Weights of a small transformer language model.
Training: a variant of Muon for these matrices, 99M tokens, 6919 steps.
Each number is 200 + 30 x the weight over its row's rms, rounded and kept within 0 to 999. Layers, rows and columns count from 0. The size before them is the row's rms in percent of the matrix's.

# layer 2 MLP up, 192x64, rms 0.312, rows 86-111, columns 0-63
100,221,219,207,243,146,196,230,231,191,235,166,244,257,242,219,241,218,186,163,235,246,183,182,233,165,162,218,184,155,170,194,204,202,214,192,217,217,225,188,233,118,180,186,224,196,240,203,148,231,232,155,209,209,185,229,173,228,203,228,207,181,247,190,183
099,233,189,221,180,253,178,196,203,128,209,181,205,193,203,196,154,164,189,201,227,205,256,164,158,170,220,144,215,170,217,204,241,206,181,184,199,198,189,229,210,192,203,177,263,217,171,193,251,169,188,160,136,163,171,229,201,212,249,236,206,137,225,193,201
106,200,204,141,166,188,189,187,183,181,143,187,199,190,232,219,263,194,143,214,176,173,223,238,231,166,220,203,192,204,146,210,177,229,236,179,193,172,192,147,223,160,172,223,237,204,196,152,182,224,162,164,226,221,221,189,251,151,132,203,189,218,200,167,201
101,198,202,288,177,201,198,214,210,193,174,187,244,174,200,221,211,224,207,165,227,230,213,218,253,163,205,238,165,143,201,204,206,166,259,219,167,204,130,208,220,193,160,227,225,196,142,168,168,191,199,259,163,187,243,191,228,219,191,209,185,151,203,188,195
102,164,133,248,189,170,124,188,259,221,175,183,179,188,190,229,186,190,221,223,218,234,172,226,190,184,229,169,222,214,237,254,177,220,212,209,156,183,230,258,221,208,207,185,203,231,238,212,248,202,213,188,253,147,233,158,212,218,208,233,196,173,204,205,189
103,174,218,190,204,176,154,179,235,195,195,245,246,219,161,196,196,219,204,162,172,224,227,181,176,178,190,145,151,201,178,191,250,154,212,164,206,181,180,175,231,195,248,175,235,215,216,203,184,214,214,187,200,204,277,235,198,231,199,211,178,201,106,149,177
117,196,161,215,213,231,221,160,237,212,145,180,197,226,168,206,196,119,177,150,191,200,204,209,243,192,211,227,204,177,156,262,190,209,199,221,168,194,190,209,242,194,153,173,214,168,236,152,177,161,179,220,161,158,193,196,157,200,189,141,224,149,207,224,205
103,172,167,226,204,212,159,189,238,232,209,144,213,177,227,227,203,189,175,211,201,224,177,175,228,170,254,207,145,132,260,219,240,191,205,233,203,207,167,156,210,207,179,177,170,215,222,203,226,208,195,203,211,199,259,197,166,150,157,198,205,193,191,112,208
094,202,220,187,170,200,181,209,205,144,205,267,229,246,175,229,188,254,170,160,163,228,177,198,243,198,213,195,196,164,150,222,199,183,232,203,164,212,193,162,233,189,181,132,234,170,189,210,156,188,168,241,218,235,174,180,217,162,212,219,187,233,261,190,158
112,220,168,210,158,199,207,206,168,203,199,244,237,206,214,161,187,210,147,164,199,221,226,254,179,197,170,185,198,152,193,172,154,199,281,170,194,216,227,173,240,155,206,223,243,181,194,285,214,187,222,193,197,162,222,234,221,212,203,146,183,206,168,201,235
060,203,203,222,186,229,195,184,188,199,178,241,210,200,229,229,204,216,150,183,215,188,197,215,215,177,188,211,190,155,270,138,185,183,166,174,237,210,159,184,230,165,247,227,178,201,237,177,228,273,243,205,173,248,214,176,268,136,172,192,225,187,229,206,200
104,184,173,227,234,230,256,173,233,182,156,150,226,188,214,223,209,197,200,205,144,249,213,232,226,150,189,173,176,163,239,235,196,259,237,262,221,184,247,188,218,221,222,215,229,188,243,259,197,198,176,207,163,201,185,197,186,196,150,187,188,207,179,203,241
122,205,177,232,184,170,214,163,231,215,169,236,274,187,173,237,234,194,268,183,228,231,216,196,202,169,186,215,238,174,171,229,205,173,205,233,231,229,169,223,254,228,219,184,194,166,209,166,211,234,209,193,114,148,242,225,227,184,212,221,175,171,196,212,199
097,155,173,204,209,124,168,175,200,203,142,172,234,225,188,198,186,225,199,187,200,207,231,209,283,248,177,212,197,214,218,172,198,205,234,227,156,191,229,151,240,187,189,215,256,265,233,193,241,194,214,227,214,154,237,216,172,213,229,203,240,188,197,188,210
089,238,200,191,178,226,194,175,213,220,262,191,213,227,206,215,262,212,205,204,178,244,218,189,200,183,191,227,225,198,196,224,201,239,236,249,236,263,248,207,210,244,210,233,185,207,227,182,233,227,247,214,220,233,254,243,274,237,202,235,231,184,159,194,223
116,186,203,264,230,196,170,220,200,266,232,205,249,240,200,190,224,239,164,194,197,240,200,242,243,177,182,196,203,254,229,236,236,205,254,237,192,187,183,177,193,188,237,224,263,169,225,212,213,206,162,196,180,173,198,219,254,228,223,220,157,165,179,196,168
098,199,253,178,182,190,217,201,150,257,155,177,235,208,204,177,212,196,183,216,236,233,197,195,192,223,213,203,223,204,220,125,238,197,246,193,215,216,176,185,260,156,231,211,228,286,185,230,249,203,245,200,172,220,231,191,246,162,193,223,184,183,195,174,208
099,202,216,277,235,215,200,193,222,132,145,204,147,175,176,187,174,195,151,226,174,232,214,192,246,160,152,246,221,189,181,215,223,196,236,197,247,182,192,202,189,168,221,189,225,177,228,188,224,209,176,220,167,216,201,169,144,213,176,223,157,159,215,170,162
053,216,250,190,155,264,204,182,194,188,190,202,251,224,209,204,186,221,178,184,181,204,197,207,252,186,198,200,157,180,214,191,204,209,221,212,280,198,243,161,196,174,160,177,284,197,197,166,247,186,196,190,150,186,210,217,189,190,189,208,225,143,142,251,191
101,242,179,199,218,184,204,219,188,264,165,217,194,231,227,213,185,206,158,194,190,202,170,231,218,159,182,206,222,147,200,201,175,203,249,183,153,167,188,251,198,186,186,150,222,195,131,191,239,203,138,172,229,170,226,196,192,178,198,181,271,161,162,244,216
121,173,219,198,169,189,240,238,199,159,176,171,200,188,239,164,177,189,210,221,172,239,201,174,250,164,216,188,162,175,194,142,176,226,185,163,230,212,210,236,216,173,208,136,180,142,182,228,216,232,183,177,140,170,199,185,250,176,196,224,259,186,180,192,151
106,167,142,250,188,153,188,204,195,240,184,178,213,180,168,224,170,224,154,213,195,167,211,222,209,193,182,152,202,134,200,191,214,238,196,195,203,178,173,174,212,176,276,168,205,202,154,178,135,229,158,182,183,240,192,200,219,225,147,209,209,165,177,154,200
113,201,191,201,125,177,160,200,186,184,189,194,196,139,225,225,190,241,208,235,221,240,231,204,198,194,178,191,198,217,154,209,222,209,221,201,157,212,218,193,233,181,138,204,141,160,211,227,214,206,159,195,185,155,225,202,221,147,258,210,208,123,216,243,227
093,225,176,167,208,204,195,195,167,174,165,189,219,227,225,214,255,207,217,178,201,196,175,214,243,124,229,220,149,198,165,182,205,223,183,214,147,179,169,210,231,213,149,188,226,194,243,197,210,237,187,212,231,256,166,133,183,248,186,167,147,193,193,168,163
097,194,218,218,229,198,194,204,196,199,215,205,154,231,243,169,151,213,205,228,166,198,141,194,192,214,215,181,211,197,230,185,185,237,197,199,149,129,262,232,213,269,148,227,227,235,155,256,187,224,221,172,149,191,190,183,248,202,231,188,216,184,223,196,173
103,225,224,236,228,186,233,246,232,213,243,194,232,227,226,230,228,225,207,263,223,177,201,188,192,166,175,221,220,229,255,234,184,226,263,196,215,211,156,269,184,204,250,243,224,151,230,241,219,216,234,226,189,245,214,210,205,207,182,216,182,189,239,189,221
# layer 2 MLP down (transposed), 192x64, rms 0.177, rows 86-110, columns 0-63
094,181,216,220,167,211,176,157,211,181,229,235,228,173,189,178,196,182,182,163,262,213,272,223,161,183,220,182,198,178,219,195,179,178,192,189,197,228,146,206,212,204,135,201,149,178,174,275,267,160,205,199,226,235,219,199,209,220,192,203,196,193,260,233,171
120,170,217,174,154,196,254,224,205,197,256,170,153,218,208,231,174,135,218,237,212,186,205,214,191,144,214,154,200,206,216,194,187,216,188,223,218,189,224,208,192,213,169,182,209,197,191,229,181,211,172,165,210,191,200,271,205,204,211,297,221,127,212,191,160
111,223,166,231,191,176,229,218,194,206,207,142,197,173,168,175,199,199,248,160,196,183,199,207,177,179,241,243,151,173,188,207,213,213,165,211,194,231,258,182,206,220,211,287,210,186,227,205,166,255,242,250,156,154,232,205,163,178,191,192,138,203,193,191,205
106,171,161,230,156,215,241,218,154,198,216,200,194,113,207,176,187,199,234,181,226,180,183,163,238,196,194,180,219,227,204,170,204,194,221,212,178,177,171,246,167,255,205,194,200,197,241,203,166,179,222,227,162,209,235,213,221,188,239,226,158,138,249,229,259
105,202,192,173,134,193,212,140,228,209,154,187,194,193,194,152,245,259,192,246,173,161,213,176,195,167,162,221,199,235,189,197,192,195,228,241,197,194,224,254,193,215,202,126,223,215,222,235,212,235,222,182,180,155,176,194,187,185,213,197,263,253,220,168,215
100,211,266,215,189,175,164,184,169,275,232,185,158,213,188,211,189,178,209,208,189,212,206,197,233,239,173,223,195,187,223,213,115,119,241,207,199,235,185,232,208,236,242,195,176,254,206,207,191,164,203,210,187,192,205,141,170,180,174,179,210,194,234,223,175
119,183,236,252,175,214,229,251,189,189,196,248,208,249,155,220,226,167,169,159,174,200,159,168,209,136,251,184,219,184,179,230,210,175,231,237,184,192,197,224,198,216,150,229,218,198,254,200,219,180,199,240,175,179,183,236,174,167,188,234,151,167,169,236,183
108,246,221,206,199,189,239,241,192,201,159,163,192,177,218,180,206,162,201,239,184,230,196,223,232,209,252,188,161,186,182,210,226,205,188,162,202,183,164,135,266,215,165,223,214,229,253,173,185,208,215,249,126,197,255,206,159,165,175,229,208,186,164,201,198
096,186,166,237,121,192,257,193,210,247,230,181,180,175,195,212,229,217,188,215,222,166,186,172,106,218,172,237,178,230,221,231,201,186,218,176,203,184,194,208,181,198,234,199,146,222,211,190,235,186,181,193,227,179,196,202,193,248,167,227,174,178,177,280,223
112,230,167,220,141,198,197,204,185,170,199,167,226,209,205,201,200,209,242,209,220,212,140,216,200,252,249,199,257,218,225,172,223,203,160,121,195,229,207,166,210,178,197,167,171,219,172,224,194,246,171,167,142,174,158,217,196,210,263,227,176,237,209,192,223
058,237,171,245,205,180,234,183,206,202,143,224,163,151,237,157,227,214,177,198,159,170,251,259,213,210,207,192,218,189,222,158,226,210,182,150,158,196,213,204,191,197,177,181,165,188,181,170,190,181,241,241,183,213,209,204,247,188,203,252,200,144,244,229,252
107,208,193,178,223,232,199,246,174,154,234,224,181,220,166,211,193,207,112,219,240,218,203,178,176,189,201,189,156,206,192,206,174,152,150,205,235,196,232,243,173,203,203,235,165,260,207,185,178,171,207,252,177,231,224,192,185,148,225,258,242,188,164,196,222
115,236,155,145,170,155,229,211,251,225,204,172,232,168,172,205,232,162,206,218,231,157,203,223,191,234,157,212,185,249,183,226,163,209,140,238,230,209,200,166,209,226,197,206,200,227,208,153,187,224,208,158,191,227,147,236,210,190,209,160,178,256,183,208,240
087,184,227,217,148,185,219,204,180,233,261,229,196,197,244,198,175,220,215,184,144,226,190,172,157,204,218,200,251,221,236,145,168,189,253,170,236,186,199,242,178,201,182,201,146,202,201,180,162,164,225,225,207,251,216,225,206,175,250,214,150,194,147,182,176
074,160,214,150,155,194,190,224,170,191,214,226,238,255,180,226,209,236,222,198,161,206,222,238,202,238,200,160,190,224,221,220,170,171,168,229,170,198,212,166,213,188,191,212,171,202,153,146,153,214,145,210,226,225,138,248,195,248,184,202,176,256,234,201,219
120,207,184,216,221,187,150,183,181,203,205,242,201,248,182,209,182,159,168,198,191,166,219,174,164,246,204,224,150,177,207,224,220,245,253,217,227,214,222,183,187,205,185,197,147,277,233,248,205,185,152,180,179,272,175,199,192,209,150,181,164,245,186,191,198
093,202,281,260,176,200,231,228,216,200,182,192,220,167,195,197,195,211,189,209,197,156,231,213,162,242,222,241,205,202,171,113,199,177,163,211,237,198,191,187,210,195,195,210,182,217,148,213,205,172,196,198,181,232,223,212,182,272,131,195,201,252,190,167,166
118,257,183,212,182,201,146,199,230,168,212,187,188,156,194,188,215,145,216,186,167,180,217,208,229,236,177,213,241,169,223,121,238,164,194,245,212,279,191,155,198,229,215,179,234,220,216,204,199,223,218,204,235,176,210,184,173,204,249,207,160,228,167,192,155
049,134,199,186,199,241,177,198,195,165,176,204,206,229,216,176,183,215,214,265,207,182,231,223,158,205,234,197,172,205,239,217,192,160,216,179,237,214,236,207,145,218,217,131,220,213,140,158,176,191,233,233,227,220,175,253,201,199,211,205,183,131,221,176,243
103,256,215,168,200,210,237,166,194,235,199,216,207,241,221,250,200,131,209,159,195,198,178,169,159,169,132,210,253,245,199,196,223,233,193,197,187,162,238,199,181,203,220,224,176,225,150,252,203,215,128,201,231,203,207,189,170,211,181,200,226,171,169,235,187
116,154,225,250,204,190,206,258,211,155,166,167,223,234,181,141,207,224,190,226,218,242,225,175,177,186,191,210,210,199,191,173,161,153,215,186,217,170,210,234,258,180,145,218,181,217,132,226,205,174,173,179,213,179,232,199,283,197,208,212,171,211,195,227,224
096,222,192,219,166,199,200,198,148,179,246,251,199,169,249,161,194,182,201,218,148,210,239,293,212,186,181,193,157,202,199,204,145,188,213,164,168,199,162,212,195,243,205,230,187,224,169,196,196,180,166,163,213,194,239,227,203,230,245,189,276,186,190,215,190
117,245,206,195,149,141,185,252,220,164,174,177,204,174,229,217,198,213,176,223,199,217,229,224,246,203,192,184,178,257,202,197,207,207,222,192,150,209,263,153,218,262,187,214,212,177,204,160,179,240,169,209,182,197,196,247,183,145,150,203,237,192,153,227,178
098,238,186,177,171,187,208,204,223,188,214,219,222,193,216,193,223,215,187,205,220,208,192,241,248,174,271,302,198,179,197,160,152,174,221,220,197,182,153,192,241,198,175,241,200,211,214,235,197,134,220,200,226,180,181,139,202,180,176,195,229,195,182,153,151
107,197,244,142,207,191,179,237,176,194,217,223,115,234,273,199,190,190,243,240,201,238,180,172,192,222,170,215,202,220,188,186,189,230,147,165,189,190,220,175,189,204,164,218,228,227,161,230,190,198,222,233,166,247,170,217,223,202,167,165,244,218,187,185,150